config.toml
d_model = 384
d_mlp = 1024
vocab_size = 16384
activation = "swiglu"
norm_eps = 1e-06
rope_base = 10000.0
bias = "none"
tie_embeddings = false
init_std_up = 0.0396
beta1 = 0.95
weight_decay = 0.052
decay_shape = "linear"
final_lr_fraction = 0.0
dataset = "wikipedia_en"
Each number is 500 + 25 x the weight over its row's rms, rounded and kept within 0 to 999. Layers, rows and columns count from 0. Numbers have three digits each. The size before them is the row's rms in percent of the matrix's.

# o: layer 3 attention output (transposed), 384x384, rms 0.122, rows 312-319, columns 192-287
# v: layer 3 attention value, 384x384, rms 0.133, rows 313-319, columns 192-287
# q: layer 3 attention query, 384x384, rms 0.116, rows 320-381, columns 192-287
# k: layer 3 attention key, 384x384, rms 0.116, rows 320-380, columns 192-287
o312 091:466515544503504502524514486523519506494519489476498473511490541481529495517437462532510517494550498482516534502473448535482503494490494517471481481497522518505461469502494466501487492517506479498470520489441484492494471538478506505481501463487515494495461532544507520486515453519506470492
v313 093:505479497493500498487520491467448489520487500463471478510459505569456533499544519494545506467552510519495490488546538465472487495500475508511504492531478543481480518496498528518523482510532547488507496492524538533515444519493499491548468453508497508522503479484484531485506476490499542481
o313 097:452457510432511483519516505494486501514508519502510501516481463528442509491474472482501514454506486474500521475505513509480536525500475467518495507522472482450530497500488527519529480516480567506514492477505474460506512545488507525549468494527503497525494470508535539490516458540482523508
v314 093:512489467514515521503463503502474467526495500491531520504499505485514506493487469507484506519494513504541463522472478465547480527516483525469505520475468537434465494478497478508478487542495450478477538478515518506535517470480444491546490537473464486498462513484530454522527474479521518498
o314 090:512541551547504497444518482534498501515531506496513487479535470503511442423457501501540487465511484490479497497505517482508518467549482488526469481501518522478488512512510496526488502480482451498496506459487466483542508538477448475501506506528467463484511548539508455520466471472499474491
v315 089:459558570492502459475466493505505487485489487518509494471500508543477487498535483499488497496538538526526511513452504527479492462526471487478505487480525487518490471499468519506489526505481497537500519473505487521512493505510497482474474484529482507535584485470481488514501461560485485474
o315 097:492493515507493549494498474521514476515527456481531501534470497483521471513547517466500466509519543478520521535434501453506482526473493503466544476508515466546499513530500511508503497542476477495511526499525487532487504505469542473545512515498491494500532502535486497569530478506451449481
v316 094:492466520491475515488484482496477505469456457498501542501524478523534524518469528501525519491480519496486552528497503502494477508538475527471512523522507509470500505479512476510497535496482499510471477495503493511526497488486480485496479496476490523463476513502503549550517495506476550489
o316 098:505487503487523548475524554472468480522519477522554507495536531481542495473502479483488507493480513476479505524462446507511465493507455465482495499525501484484524533515514496483514518528492565485489489461494440515569528494460497493528534505512495478522497489494489497526477547561483481468
v317 092:514477507465468489486491508500518497538528547450475451488493523528516478503514516509513509466500534556460531477505498467523461473442533508490485481513514499507499515520503450469605491509460502516507516502497491518481509549475519505493481496533544529537510472485476513505469493474477478517
o317 093:512548511464474488470505521513471529497495492548490440476432483558457500550495492511448462503473470508469518487550493506528501480468535474472515520469470468509523479520521513522551504521480510504554533482525488489527482476487486494509482477496484550549547501481501483487470515492472496500
v318 093:495500516496463464545534500560526503522483501537521518481499519504525511524502484415500541467480525488483511497468461461522466492497458492462517501524482523505469448478515488540436531520512454481495522528581469517514534502471472499470500478518447505537482504537509478499460497528468494511
o318 093:486496504495494471490511463495470488515492510482484514493531522513480485490492485467529538493526505517540487469489478484485548473461485488517486496477493513505496509515495489499527528486521523533472468540479480498506437490479497509479515491442524442473569466494530456537527538507462470494
v319 101:469524507505522462517491475494537492477477521506539474472488530532511477495482494511505511473435529487526541467495511513472519518509507478491438496510530475522496488516452508486550511521446486525530493534502535488543531535532536483507470517494477519508492529450492499505475495515490473503
o319 100:524552494501469500485510487433516516491495503534488508487472511527483481505533490499484463529451492480501519508500510528529492475496511512493473523520459445488491514518483499516486526528549458499517481507481507485537533503484513504468489499521519537506521505531498489473489459509502466479
q320 093:505488524488496499512520481472475514484469480490493483489485514462491483492507535509467512491459494517525514483492500527515520493482491492494481498467483535480437516552493509531496499446519533464478513558518498488496537529493520496507476531517505521517520522498481506505526468549505479524
k320 092:518503505504493470506476508465523498520524525501516532468527474536511447501487519496470563492528554443500515535557506458424499503522537481474456510509490500493531482519504450476532526470501501526447515524508557502478532497510473527517474468486523464475498501489474539525530571558542513527
q321 104:470549530540486498503493516472512493511506475485498480500505515489520505514525529522498489520466503528520534502497500484535465469505510499519533516509497547497449524538508465472537514453484499484490489549474489517508452505495537505539480511477474520489498509509456522503484498538533479502
k321 096:523501493461508516515448475488482527475502531496451480514524482550499468496473502501524486448479531439483498510495481501480523533527506465505484519487487512507528511531498498506443472535565481455466499494503470506502562505466495491541499502486520518528492484525531493525513543491479539513
q322 096:524542526486510511517501510480452519452494495503487492522491522483498490475481509503462464515485462513504509483495489491485498459474506514494484521497552503494470561537488478507437471479518503496488518508492484465492491508553478515520528483532485550517549504456457520522506477515472464562
k322 082:502457474490495516541463523466534475512512498488476495447515522541488479474496505493526533518536536484483480487521518472487504478498500494491480468522518515528493474454528494509549481485489502518506502490496532506495512526474493521507543500463510505490529471480472463491543524454495465510
q323 080:510465457482524519451544546510542483539457485495532498514534489515489477527482420511493507536485518498481498511528541501496501493560484503506488518481463491532495488489488488509488536427512506545460468518479498497553496485546507513486471495509490508450449511502484464484496498520529519480
k323 093:535512480516492470521474488449503524471546527539468504532494532496514484475464488495536493505453510476502474512497527478522502511465532516504451540457505503510480541477486516476517464527503422463504474507500475527475502506510520511523495471479516452526531455523496470514480532443456477503
q324 091:502522514484471517520502496516511473516492507517486500525504492519433492554478484524542501520498554518515482484492531451506524462490541510492502521490501490539531520505503526504449492538499471480468459507513509523471527491451531537538536463477505477493545520490508552538518503420465477490
k324 101:524455552485501518490501469497498506494525494511506497542483506447507519506516519496496455532521479495494462504494504493508445565460487482485489500492482500464464514526481499487508484537526502472531507538491489482500488480457470505436483510502534489471497489555505474510526479490482504462
q325 098:480464457542521541514534475504516468472495523467487496504517487492524430498527503516475460511495510482481507491543501480495533430468487472513478512515517515505481493456531510518486489510522495504492524527458462504504520500483504484514500484547528539482508477564529534483514542513570504509
k325 102:498542530461498461475521456525496537474480468515500456461469487522432498550496478531518510426467520501520533485512512512465546529517519471456518544474534470476508516523493480445553496492528520510525466499503508508494518508500504538513516491481505509518498493449501523512503534497501506501
q326 077:475499551473468477481499471492435517470500494494497508523519461493483499449487517496507478496518517519498515497494495488496497507494510519486444526483531514498467534520461522486501474532510480495505508532540503520464505530440514501530549528498460482526529471486488489515504535468498506501
k326 082:524516512494535509503524475511491528487470478485527534504506497484540478517558502510497510529496467495507494475501519525476519533542514480489556574508509501522500505521498460472514541486477534499544529515483520495513542479484496500489501490504474488535519492484472539494496460521543485466
q327 109:490497454471477509481512482508472466510531504494503493492508509471515498511505482497485519485500497522512511526488470548474454468522545501470514504496484486463473493538535485502502488463469487480510489554475509506513504501533500477510557511468489474480487494494512474503466484467519537468
k327 100:472506498537479484538504497490498544497512541461499562508504497522530503500489541472516524524494507498514460528481529518512484544508453511513507477505479526506513493467487520534530488471532494487522481523522504508527452490516540489502469517517465516492510490495496456491490507499510504471
q328 104:488518469459490546469497524532494513512439481483548519499503481477506498523487488504525506483524538541507497518496496517469500507537507481507477502475497489452466472489490459506483509527517511469451498550484506515516494497485508523422461499487469490470485500492521522485512480506502541502
k328 089:530507456566493506517504497531513496524511545515501528483525509518507512536500475517491515542509526499525465488473507518489527473490474554495534493523505551542502510487499512501497524479488494489486531487470516526528454492545504501542505527518502512509498519505471486502470568535525501484
q329 095:490500534454493474478517494515490475515537519525505510513490462459521453493508531499486481542522540476498500516483456493523502489483451457526458498468471499513495527523585506479497511477464510490481484472493518482538488542553477520518543517483543489464463451510469476498514547494503536506
k329 113:508522521511469482506470536474465498487477503512499545481496501521491456534491510500462521442493556523478476521459517562445506496542441509474531481485450514488512511495483514498522538523495500487498512482457494522507497480483559499499495497512462519476484524482465489509511462493493447492
q330 109:451499453511551488473496472498492494494504524484473455470496517469504536544479481503476541511515524513495512496501505485509544478493504501489565523500485508494532481507441500473478502473521521498501529483477547485484498511458506506471474465511503471499514557494504494507511505435496467496
k330 109:517503543475482531491475472467506485510498482517534507508518510503472558481515530463494505494475481517506454476459507465459467527513462539527523507459497501440477546468539515533537476546506498474519514484577509471511555512492491523531515492513454522494511483492527477517483537476497531498
q331 094:533528511511517517498502510525526483505505499487470489523513504519515574499499531477447527507471498545516507452487488506509479506482509462524556525530513484465472476480455516489516586467485522549439484471485525520528462488536529442502500475529549479546476526524485514537506453524457504507
k331 116:482474492484532526503486532530506540453450531481508504483503504460487498484486522505505499486493516493512526498491501448506513491494529546517465499514489518484500484496506479484498462505514451435493520466523472472509493494533491489560498499472468520504518520524514478527483516459452517507
q332 094:490520459465496493493469467506468497505516482460504508520508544485476495521478481474512508526476498548514460485444516518504496536503510535525490499469569503498503468505467537530515526532541479532521476488459514489481523491497491509516478520500505506516461514491504484538489503472429496524
k332 079:538481494513513525486521495508480508542504508539505499503546456459515532488493486494526505475511510530524466532494555501555482519478485493447512463525506505479507519535502465506483517506481459479478502551481511532519470498495481531474508492533526497537474481491537501506508512508491506508
q333 096:511476540470482518473495520486541513488480483491524483525489477525482486459527557508457505478548481505520505494542469503507506503506495465499474571497491508471512566501507484478446493442492473524487473517475517502478499485564536513495528489506506509485489503510520479507500533545479484503
k333 076:475467507517504495537477528488515502495484503509555517528495493543542495438499485488518517505478511502510466477509444476452506529492483469459523509520497465508537492459500479528507532493498552500511516504511504478470511508487535462484501521470501520480514512483476497560535507458555474509
q334 095:487500463502490469488511536481473483466498502514502498497501501484481552510533450494504476529507466520524509485507542499459489509511495516470500523487505490495510508482470512524505500522516491486499514511538457536453446465518490504533515561515511531530506513486499507522496503518466482500
k334 112:485475466449484512527509484509478546504497489521492494504479538510528490451515551474464494535498451472466512494473529471515465532482549495516495502504499513484514477484500492479482486501501479499539503494572524446483508505495512505493473467520484468496483456496481517500522502479490510493
q335 095:537512535490520498502447501501517529502482471461497520492497506501500444491456532539459537471532557484496484493488514485554499513483503471512491513487518516468538506493501510525458507503508460473515483469530511492495510499539508500486465486494490520478481498509481504496459490529494521499
k335 076:537501559536553498527538509546517477467479505494497503581489479502523489501507449472524513504539486512492489483534480515495497555534499502435521507519494470493524506509471515503493507551462533499515473485490519489471483502470491512492473523469495524474519538504487530502489506471553485537
q336 101:496496497521520530432548522466449493557475481502500512457530523468523487486468503520553523520480463502529496502538517482427480489537536556504527505515497489524497502505479519502533509488517509479526509551491480487494496536489476490498478521551489494510505493478546485495496502451522493522
k336 095:499551495504481477457470478537477570515523483537482482527472514539517454490500503560485468504472516469528508500516546504475516519457467517576532496482503493493520496531504530533521505515486455512508474453519488532476492476494499535510501505489534494545501502531533527509577508516474513456
q337 109:459509470519534533492523496474486477456471520463484517504556496498521553453528524479530511505521527517514472489494465495498519504464504518480459506499505492524499497507461487514512527517488466499462533489460500536500496491444506538533509451508522478531467479514549499571537494528480442486
k337 096:540456499500477497530459489480518520475473496513500479510492501502495475486492491461534506500492490519513488498496468507488476486506540495487490499522512480504518511481502488480502560477526539498528499500505544463524498453503476524503533505449485494527524498505490534505464485442515486494
q338 115:512487524476528505514474522520471554505484476458489481536531560459548521475465459525512458496487465535489472517462488473515504492526525521526496479509537462513483448552462498539469519507492490485505507485520503474536488483500486497527540462499492499488502540494456497521519509544467476499
k338 118:470509524524462515459486541504491525482508513483478551463470487517479531443492500462496497499493511481502524512494492469537500540463489517546498503511488474484474469503480519511460480472540507499508529481489497489484522572501540500497495513505465471469541508515475490509479493512523459508
q339 093:472475535491532521487441508521512495476453517524503554507478546544491483504437520542486517460512482525494458517465528462464493465488504479461482476516494488503472507499450482491516517494495467465546505483583500488526518533500490515463504498508502535539514528509446463532485491558476511516
k339 104:500486503474504498506533494528518490447522476502476505500522498470505487464503496519498512500506479496502505498512499542503454518457467503462501516518511485466543441509477499510480521481536506476480496472511546461462500487497506493492493542502488471516511484498493536469440475500541478479
q340 116:513533506517503505480480484457523499515452512514489492512479557485485501504538510540508484515507474503470520500522535469479530501458522518503525501524476537514472495484477500501480476516478549472487537491459488514515462478469521550498508503528463459538439501457498521500551478524475491496
k340 112:512515519508510473447456505525559425488506484539474520489492487523489491494514494499503484511511498494537453530464510514480493486456509501508508451464527485500528509523488475497516487554510493501502458487449488531470543501517433480524477472529532486473502536468481478520528539531527486498
q341 117:486527479516518525483508537503434532551492548487508485553528483521517484543498494487515498497499484526519546482539517505538409516511518467496503482490506474504522529472454483503533503516490501465453479485514474535486545526478488453450481471516522517523520509496488536496477492516499487475
k341 118:490478527479465499507468462550442463453495494570470506489507456494470494552476490497508457462454511510504480496490534509530511508509490503517528488455534499497434472502470476486476536491522511500531486494476525512538464491542512511491489535461482511533551482472499523498520525502510526497
q342 116:496504455510519463467474482468533502519531495525509505448519515498484464515532517523495539480523471475505446486523456491464495456510467515482516492546492474517561510496545445516506483497463512487505486491496517475513509536492512491489479507467523499501522483466421506484476469463455481459
k342 120:489492507529492496497477509527481470529473497476511509503507493484495565459497523502473462494461472505470520507514506501481472526490463506555497474515462506474533449508527540486471495499546488488477480506503472490506462505529483514445500502528522461442518511524519525510486484483542475486
q343 090:482491496497528509502496510521486495520518513514509526488517495466435477518457460483482493492469498511488513529489545482489500478535526472493522447507495489501502457504475489508506490507503478491489536448514503528469473496492515481488480500441565536550490514508477496496509499486514519487
k343 135:496489461485465498461486476499496484508491473504497501459555526541511514564512534505464505490499546453494515544466504478506488520508473538516516538472513515446481511533508512538491464517506524529442479533501481496479478527536544473536511529537480511461467513475524484501495553542486480489
q344 115:498482527498464520482483490481519451518508496544485510494480482507479499467492557520436515471477481499519483521495502495479491483507497496472481487476546498507499541480512488482533489510504472449503445494493511492528520520498517491480509479527455501508529526482552476485473447514488516540
k344 115:534512494493535465495537491521517548497485480518502516466453496495531490492518426504499472488533476470542532499534507518496534501474483500530520463519510451475489473500534494460479533495505512462504522450533505487503495497542469484495500475504487485493509496468473496504520510492520497492
q345 116:519459488483505516543491530527500504464536514502515479491522519504481491514496480460481536493508489527434510503450540500511511527529477502528566505509490518506522431491486523499503480488502470534507508523499492501516485479551563498478486536489519461489489488544518499484486524462475464486
k345 121:528500534490542525500485482520531492499491504524527453539533543513490490533498481518482554500568546491525488488517469509548515485523525522465470513481462489494474524472513484487524498516451541520511467482510549492488528475483498478436503481527484503534485497468470474468557541508522497532
q346 115:501482499500503430544504547496512465511460505511542512490534573497508532507485486495483459508488484556532498457498487540529522507527476489485512503494455522507495543490555535515521510496512500521483523491507525466557480524497490519506453468469495525474475476483523472507484544524483514489
k346 119:469546504514533525489516512486498459502522483494512511466459474481512471516512490496515505522511472547491479517456470469479484469477494483537493531491478538479481509463542508500517472522486501490488517523533480513493512541492485502561490513534472527443488499468455482503554506505479493514
q347 117:524481524501477464480559526503501446521474496503532517529500464521502503480481499478570526461498543493534521535489507512515537525554473493476459503535523517494518541462528492487506495500476424499491467524489547508509443516493474508479528526513496470546470470474549474500518516471510479516
k347 110:488461433477529462563530507494483494536479530524521521459501475494490481512521505519523503514505467512486524463465496470519496531525538516490541556510478524503496472428512509542487535446488516517565537527509465518553509489488470526530532497500490488460495495496490455499481525494432505476
q348 113:488516511527436496485502485501496468519462515488487536466496460490512491527526476486531504536502519536466490499525460514519509489465518521483453490452512527489505447525454506498545472515467540530487472536489460508464528479491466489480524515534456488431505489511524475495540482525488475497
k348 108:494538513481480501490448515510501509449459543480528468504508540486446496534540499548457524509517453525456467478472503531493494481533513488517476470518541504481524506499512460493521515483494467469469519475475484493499502534523500512507462476515535472516518492493481508519486539494506527496
q349 118:504521478502495460488482499477510486502514519536481485505530504558487509489508589493504519478509491474487474468511475517472519493495479449513467521490470519471522513502502471449500462477454514519491491545490513489527512532497511515530502498524503552532533512498506496507461491565473519522
k349 111:506496481521489521485488477477513468527503439481449500476486543518485516464502512470514465493539466527540515496486526509537495539545518535512501485532522438540510523486498489464545480468501513477510473496498495527510463483549489527522516438485502500499502474470482521503485462444493492484
q350 113:492490528501476505457486471521513495540505493516469480479501545494502483487495486484530524475502477511537520536493470502433495546569533541501502494484504498496496492458474491527502525533473457534515478477484505535489486494530501469482506478551541485524476527484519499463488525531484456471
k350 113:490475514457476522510530511508510531516542458511492540519474463492496545462528482487494479511515461496500552482497555533560495558520494495445514497514513451493465495485478528477522488478472509530516487483517498484529508523495500526486546493507500504475494511507509546503501489485499479514
q351 108:483515481492470467478467500433510513537490537507521479490475539520460522508430474456556489512471472506512487496525504533492481558503491490476492469541506524480520513492490468518453457482475465525511487468514490472521492497509476511520526514470500483505494498482514517537494511519486478534
k351 110:504465508507454499506455487486514488492552494510433503492523520479500510480541541475520476519533495489515495500502514510495527506495508513554484512484548512481482472538496487524509546505495514514507511455507435523496549497524468525519501445519512497476474494523470444544499503477485489503
q352 100:498490527517486483515472453485499472527523504511506483515482503490471526521461497501545457488498493514517516512528477466530468523500481477514507520497467522516505504461443496472506525543514495494477499484490480524517508516491503490518492520528533530496545512487491487491510473420509526501
k352 082:534515499491483504457497500499494523489515514475494524508513549490564495508532496492526499497514531504492501512456505535513435531476458489521501507524509530508501511505542485556531514501514479523486535506517464540535447557490496489491519502498504491494458489497506511485517479500529511465
q353 076:507510535469476519513473521473469508459496491517505476504495505511523511482503530424493494491468466511502522490451452453521516494482495508504505550511501469498491535528527492483478516485481476491481520496506469502439492496462469487494513527492507496508545478454483490522493461485505472526
k353 075:513480486439502478499474471494552550521503538521486496426533489536526515503477501517454522491545551509496446541507454481516531506488528543464482484502549492477520512510497471503527540493487486516494536527481567483504504509531533488544468484486510486549464458473471536499530509485526486542
q354 107:507496532522479467559511422492490482512512499518466503522501512494462529502467521490540434487493492497510503512538498484503526495483470517514504476490461535501532547480485529475484499527525500505497526548478494529476509532478546497530479503477531507513514503501510496514483494469505479487
k354 104:490501529498486523455506532517472541466461500462531501515493475514485517526510519481500503507483484539479567509508520506508472495518490457482516511500459525530503492579485481519510504522536499493528473435450478502508498558507510458489579491512520470456477517529488502502535491420471517491
q355 089:472516540496490534503510477486501509487499451474472516474528522490515463510533537491503502495465508518509546509506515525524474489521471493521507491483482573477425501538482451493524512458506498489524494559499489471484480509500510505511468526528498503500501526517491490484535502519569483489
k355 072:471499499517464497491457505498501503503502520506495524497550482537485528531481490491495536470504549498497481489497458493468506552534502516518492521510510478493532527500488522522512542514470481491462505484480479535509491518511488448513523480524526517492463500492504506481479540512521529518
q356 096:531432471517494531479495512546527501541454507517477526485533485506474513499491458454561520490527519538490469487505524488489466501491507497528491496533462502496535465478506482497461506474502531505499482455521510480556523460518494500475485479517503477497458497537485493491526523472538522431
k356 084:507491508492500454505522474510505559480513510492485513508502540511481518522520475488525498510494465500529480480514486507512496541528544522527502522445523500501484486494482500466489502516477494464563498513456537498504498484492515451473542474480500493508532472504441549478438467481451497511
q357 101:502521491476504527486514501506535488548506468503487489469499503442529484513536538485496512556497520480522471492514528501519496482478508493520546488484461482504498486491530490507492492474507515497452469550457523507524490504534514544515504483447501498409520508511517537560486517469531487502
k357 096:503482544517507510467465492481487552474472553561491479508562497547470533498453527496515536459477547477493495521528524502480524523469487516513492505476472486524541561512516487498537490507517473479490507509478522502505502532482554506522530476527530525502507538544513472502509460481480487510
q358 091:514491486476514488470489490503458474522487538507502500499494498498474482511486509505510538496545508506491492511506487485494490496474529507507467487526516448482530457476551540556484507532499476508483500470483510501497486467465476445483469507535514462492511473524544502522487538455465503494
k358 073:537473508447494509519540492528500561531498539526515505504482520512516519476534499482477511529456477517533503521541516488482521513468510518524530492537485505507469501469533484512540506513493463513544476508523565480539479496478539525513487497504525483506477519508465483515490488538505540508
q359 100:524483528502496537482509488485480493478504493495485530489543507485482479471486468490516512476529510460490489494459523506482458485546529533451506488511503469453504495472481504508498485513486441490514494526497501486447490456447489504453494486475471499509468526503518519550514490488517512512
k359 109:456498454503493510489507520500489519531510533505486498476529461433529507456525515531515470526493489522470509528504482526453524461525505528510528499483502552503515478474553525529483516514465498522484546501537487490516469503496508491502517472516442518492469481556509438569514526542449522470
q360 099:475517502496492491511480472464517539481535535504541494516501529524504494468517495512479465511491526498498535494498500504501559510512475508479485521509517483508477518538494504498525481557531511483533558496493482539454545508503499494527528531470513515501517468502479486549493519525459467529
k360 093:464483519534455509529466465479471492474489482498488487552459538502485484541480502497498486556505460514510496508444518501497471512516519465529522520516503504507520509508489525484514489505493500520548464543456514514498491516496497537489488489511451448514539491520484550501487508492516496477
q361 086:476522472514522486493500516494481525515485499492486452508486519497533489516517506529476468500477472525517511511496474478473457493509501467550536488497448546474478473492488459457540497480502529515499521508480459527516500502537509530511506512553562493474476507495467509486503515522534489490
k361 071:466476493533475491501472497482470495479504515485456512490495545536430499496482498492498495481552522448499485510460546508520490487510481492510482490467520531486482509500506506541491477485510445470533485523492512496474493541544527541517538511498473517509518451536479487490543507463514506488
q362 116:493536514532514517547474478512514507521522476493503495522526495526510498478519424503518541497473494505481528511505530527513481479514539484512555505460558493490493502494519477538474497501470467494545464499513492490576505489482482518492476490501484525499521483538475481539505504498532500509
k362 112:505487535519556480456526527510502489500486508502516473432482463539492520501479549510441504442493502539493525519554480494472517518513510509494491499465473520517470483499513519469547466486492516539479473477504493505514504498492493506467519466508534458534466507523482533509493482499478523505
q363 107:520513507490522512543515475521545498490538515505546534505517495510486515526546478498455508476461482526503511470522494481528532484558485469463529532486508507487476492523503482500466507509517502497493550531474486504530501504582543545484517496512498475497476539504489501512505496523508499519
k363 081:537516509500482511474465511481501504515493503502509542516520483465496460509514526504505510470538470513473506517479473486517520566565518545467468554482466486504474494521482491439509489495503520493482482554519478493496491471496520481513473455495474554491505460529510472481488527486468480512
q364 091:522516513484475500522508549493513525476459481514467461507498520489511516506527489520449539476527456550504483492496497512474440477517495554500542479536500517517494484486486492506591565442490489522477462508499474519495511516501476477469483509548525509509484518487481532454516498513504490440
k364 103:458488482490495512499504496482533478506521494497466457469512508491521499483466509500489467495500490475506530498476478501489500486432509484527455490499536445467524526481519527506521477500500485486467518476505516507472515521521530472543496473520489471506539494520491462557499536477499498505
q365 086:501510490489534502487498527496488527555536510518527499525524484502482524490498554510479501498469531463543524487466531460479476513509465492533514490495537485486490536501564496498517541503432495554474548496506494511514478506538520526492542525456535528502484457500490531494515472499474496507
k365 088:503509472527473492502458492519510525491502507497491520467522511530474505501498492488474473531504535462474542500472513509511495516538518500508462503515487552501518497494495506481485489454488494504504489485488468502494504518494456498544554500495486526484502477481498516507489511510464457496
q366 094:483466537503501521487515513487567509476473502524516500496481484537479517483484474488534473493521525437529492482538516459499469507518508455465515536473528459520481513453537476490476477511486457457507463489515517503520549505524515493510525516487495519538538490542500518519542502476486504508
k366 076:504522511480522477522476471518480488456501509474475497488519488501498514500505497485477547461505429519489496463525434547467490493553489526505501491506474542537518465474520519492465495447467527493493498519484479493498513493542464474527474523495486513504472506480452506492547471546521525505
q367 100:476517512501505497503450473495480475497517517526494505524506432500514535538516514546530491502484507508502467484466474477546496503502528472493491496506494488468517505516499467490524551513455497504534528470526514510537460475495433470486527497441507500511520450518488491503501500507477489478
k367 110:462466527504458470475500490536490551512474506507468535472517517535470473501504534516481511476540495485482492513487548523515481508515547507478498466519513518516446461501487525481495529492477484477541496507485495498489455512494505490501530541493474505469493489482484541522497499469514467504
q368 105:529480523515512496500501445477511507463506534534462513486480527539489457497454521480514505511499481518492498496501465508478527519466503499502484525517460530493482471507499477484494479483499496472513464488496515523480513504490512530477469523477487465540506520529495496509430526450508488481
k368 105:499465490516550520464514508516530511482499471471519528494519478501486487504516489494485494516475485441516486504520469532533484506534520487440554487515522515488502498487477483510518471499479509528519480530533544516496536483484465454481460495512477538481548472451485510555502518489505531519
q369 108:490487515454493486479511523482498509473489517522478449475523503512467551475509543520500541521485499523517472505471478517426446467502486490505496544515487480529519488510490467503529552478495453512497546493544537550502501483457471517474486537504517494531485480467514446495489491485492470492
k369 115:462480461515480511486484520470517504510510477472500512462484563488502456425513529528500475530462495500470540499501543497499514508465534527566491483503508524506512488479502523515524446480489489467537460463563500470504450442551482499501499483493475497505502462544529463534505508480469513454
q370 117:447534466488524497485486464467493503455501501503521446505487497487478511479520501485496510525486461499486491535484508532505521502508528460483511483508529505515483491476532479506542454551494517478493511512496551494510487535550493482487511532474551504532535506495491484481486522504510449498
k370 111:510485483538480485508441517451424525503555539480511510497528480479491540493510506509462513527486525517506448509510507515528465511543505477480446518529457496548566467522523512485519485448483493552492465515467502542513489451494482532505486510497481490500514493521488484530517473500477528487
q371 100:544485513488492516535503472473535514526513479528555528547495505496478483507521517522483526484498519502466491473506539507489526524515510498464470456499541506476500568502532511498526495550492528517528484516522546460523532499519463472499522445547503517496508475494513479508518504484493476514
k371 075:505470503519504529525484512482474472511460609476465535507531479517477474489424438453515492471514538507515498502505500518487513521511507493538541516485470510520531478488473452456477553479494471487495495509470512517525496518473472486498510514495518414485493546538495493451484506533509482528
q372 116:456511453524507474489514495490492473487581553495497501465493465494510522512495498490504528538503523510499486491529512477473463512498515476507527488543473462524491522497522484487447464512458497499515503511489500508511452499485546453491509481472509503498518457517499517539488526478508534485
k372 119:463477524446491460513481479499489558504498522518540510493494501463558559443501510520478482504476457505497496521475453483487533520519504466536473464488514497449539540438519559506494512551487469519570532492536511471487479515491491501552521495524535493495493519527516464446523506521539495495
q373 113:532510473526493497514498507513482495466524488478523502569499496506507462507454480491455493544508464527509516499520501459552473517481534472492532487490475471521454528509485518521539517526484486497472466514452471511497474524531557509471494492509519482480445534499510553525472494464475474499
k373 118:511510533529531533507500500487501512526488497516506527457502496495450529477548535522501511475497472501519429484506487490490520543488510495433515517435493503549488489477530483513460522529505511516518508530526451522521484484538548508477507535507461501528530453510473511523537555488512472482
q374 120:521467509466471551550502471502497486488484497519502450498537483465493508513489471484472487478484517550521494530492526484538462428540491535486510484506535500496523499479530475510517533546484463506487492504514465493463482484460502511466505504516537481484495500553415489504506489496525481460
k374 117:525499509485496503491542472509526459483500539520522484523495483511482482507449485456498509507490500478457520495523490492524478524498477453467450499449505509451520539536508495522467514437505476479505495492472524569505507461540492480493511503519517508519520512505524464500532484520484538501
q375 088:493544502483486522484523490503472454534495484470512512460475504555509512525479494529516532494530513533468489490497509521507507514480515487484467527494465495506474487484471512529531464503494518477504517551519455557496435522474556529526555509511488534486476455488463476468472498496475512503
k375 062:533519475485448514522492478484503565515485502515514500524477502520516470540529521512468506551503480501526520516495481496497542512509488520488509497532515496495479517510507518484489477544487525509535509466507531477497498467469510526489500470488510496532540514493517523491519489506494505450
q376 116:477498545494467496490493496552526475515484496518484476556518468505506499519507476490514492487522558507440463488490494457549515496502498474487469466532498501492502506504500515514495462475514535494488561522508525520503458503465504494491510526492486462468514488489512467467489530496505474500
k376 114:538498542467451536516517467464458502506485517509497538481498465492496472526515514468492510491494525560474511448479529498495504494507521534521529505478457540487518538481500479531561530507435503478516476496502488450483521512484458530504476519540464488513457515512505480502497474482539464466
q377 116:493517521500457489533538477514527504481462476465514465507491511487512491475487480505497460517474518532491487499503477534502512534495464484512486454513508472489510440500521484493524508498527481518489453481500548490467503526508464503537510505501474486510454474498490539455493466511501501494
k377 112:492545484467525514525476525501515525537473518458496527522495489519476498486516505503498498531501471498528501482519523496518494480496508536469531472490466499494477490508504531457451480522517517518491531500507473464480498492531532515506463491509501510531506501527503485517512531474548523500
q378 111:537524507496499535543510527491547467513502484481520499493481543563474486515515491513447500467475523517488512499460478510494505522518525536447478487483491460478501486474516489510507463479502478491506500541451471471506500501504546492505511448507516480512461477494486465514509494495499484489
k378 113:519464457418531523539505504471478477500484526492517516510501440503489486552495447476477487559493469450545523528575478533490525433488494499463500473502501532507428512488495512468479498515498551487465493502501537491468474480464532540431505510506481508457517511485524494499528513495502499518
q379 116:503473503482532517485517500471452514537453504482488532531513520494543487451508515491532515490495449510541482482495442503476531499482462502521493450489493459500498515488514507528453507493508498522481559505490474461512459533539519462483471523535499525495542468460477533493514487532482479526
k379 114:531481507512466497482481506491594493529511504467477534544501511521512484469520531521509477494537506499521486462487513542504503502525471529493505513508493519491511484532487491507494536519476457471534503490502489538520470492508487531548538513521497527500412511505556533522525473510477492450
q380 116:478553539506483455531474532498541484515473468499475470516499499482511517487516570513478497516493515470515545502550488523495521474538489467493492488484505512443507521466564506482537489497496494509485544551470525527494502534525511468496455495510508497487463504511564583495510512457563491508
k380 111:525483497470533460489492500537461497493493520496488504490489502518526485485520505480466520511516498468491491541547496510501510503513547533480557508506500469531505468501549482510518498473537504506503518520536497503470489510479517464541475515489453509510463524491457479496541458467515528508
q381 122:503483567495496460492505526513527467543513530513491462454501497472479510511495500498480453481552516467520502497519491510458537500494505510499485472503478505521513548500511533505503509491467476526441538490488543528506503504494476502496504505476522523482509502498510493487511449476523473485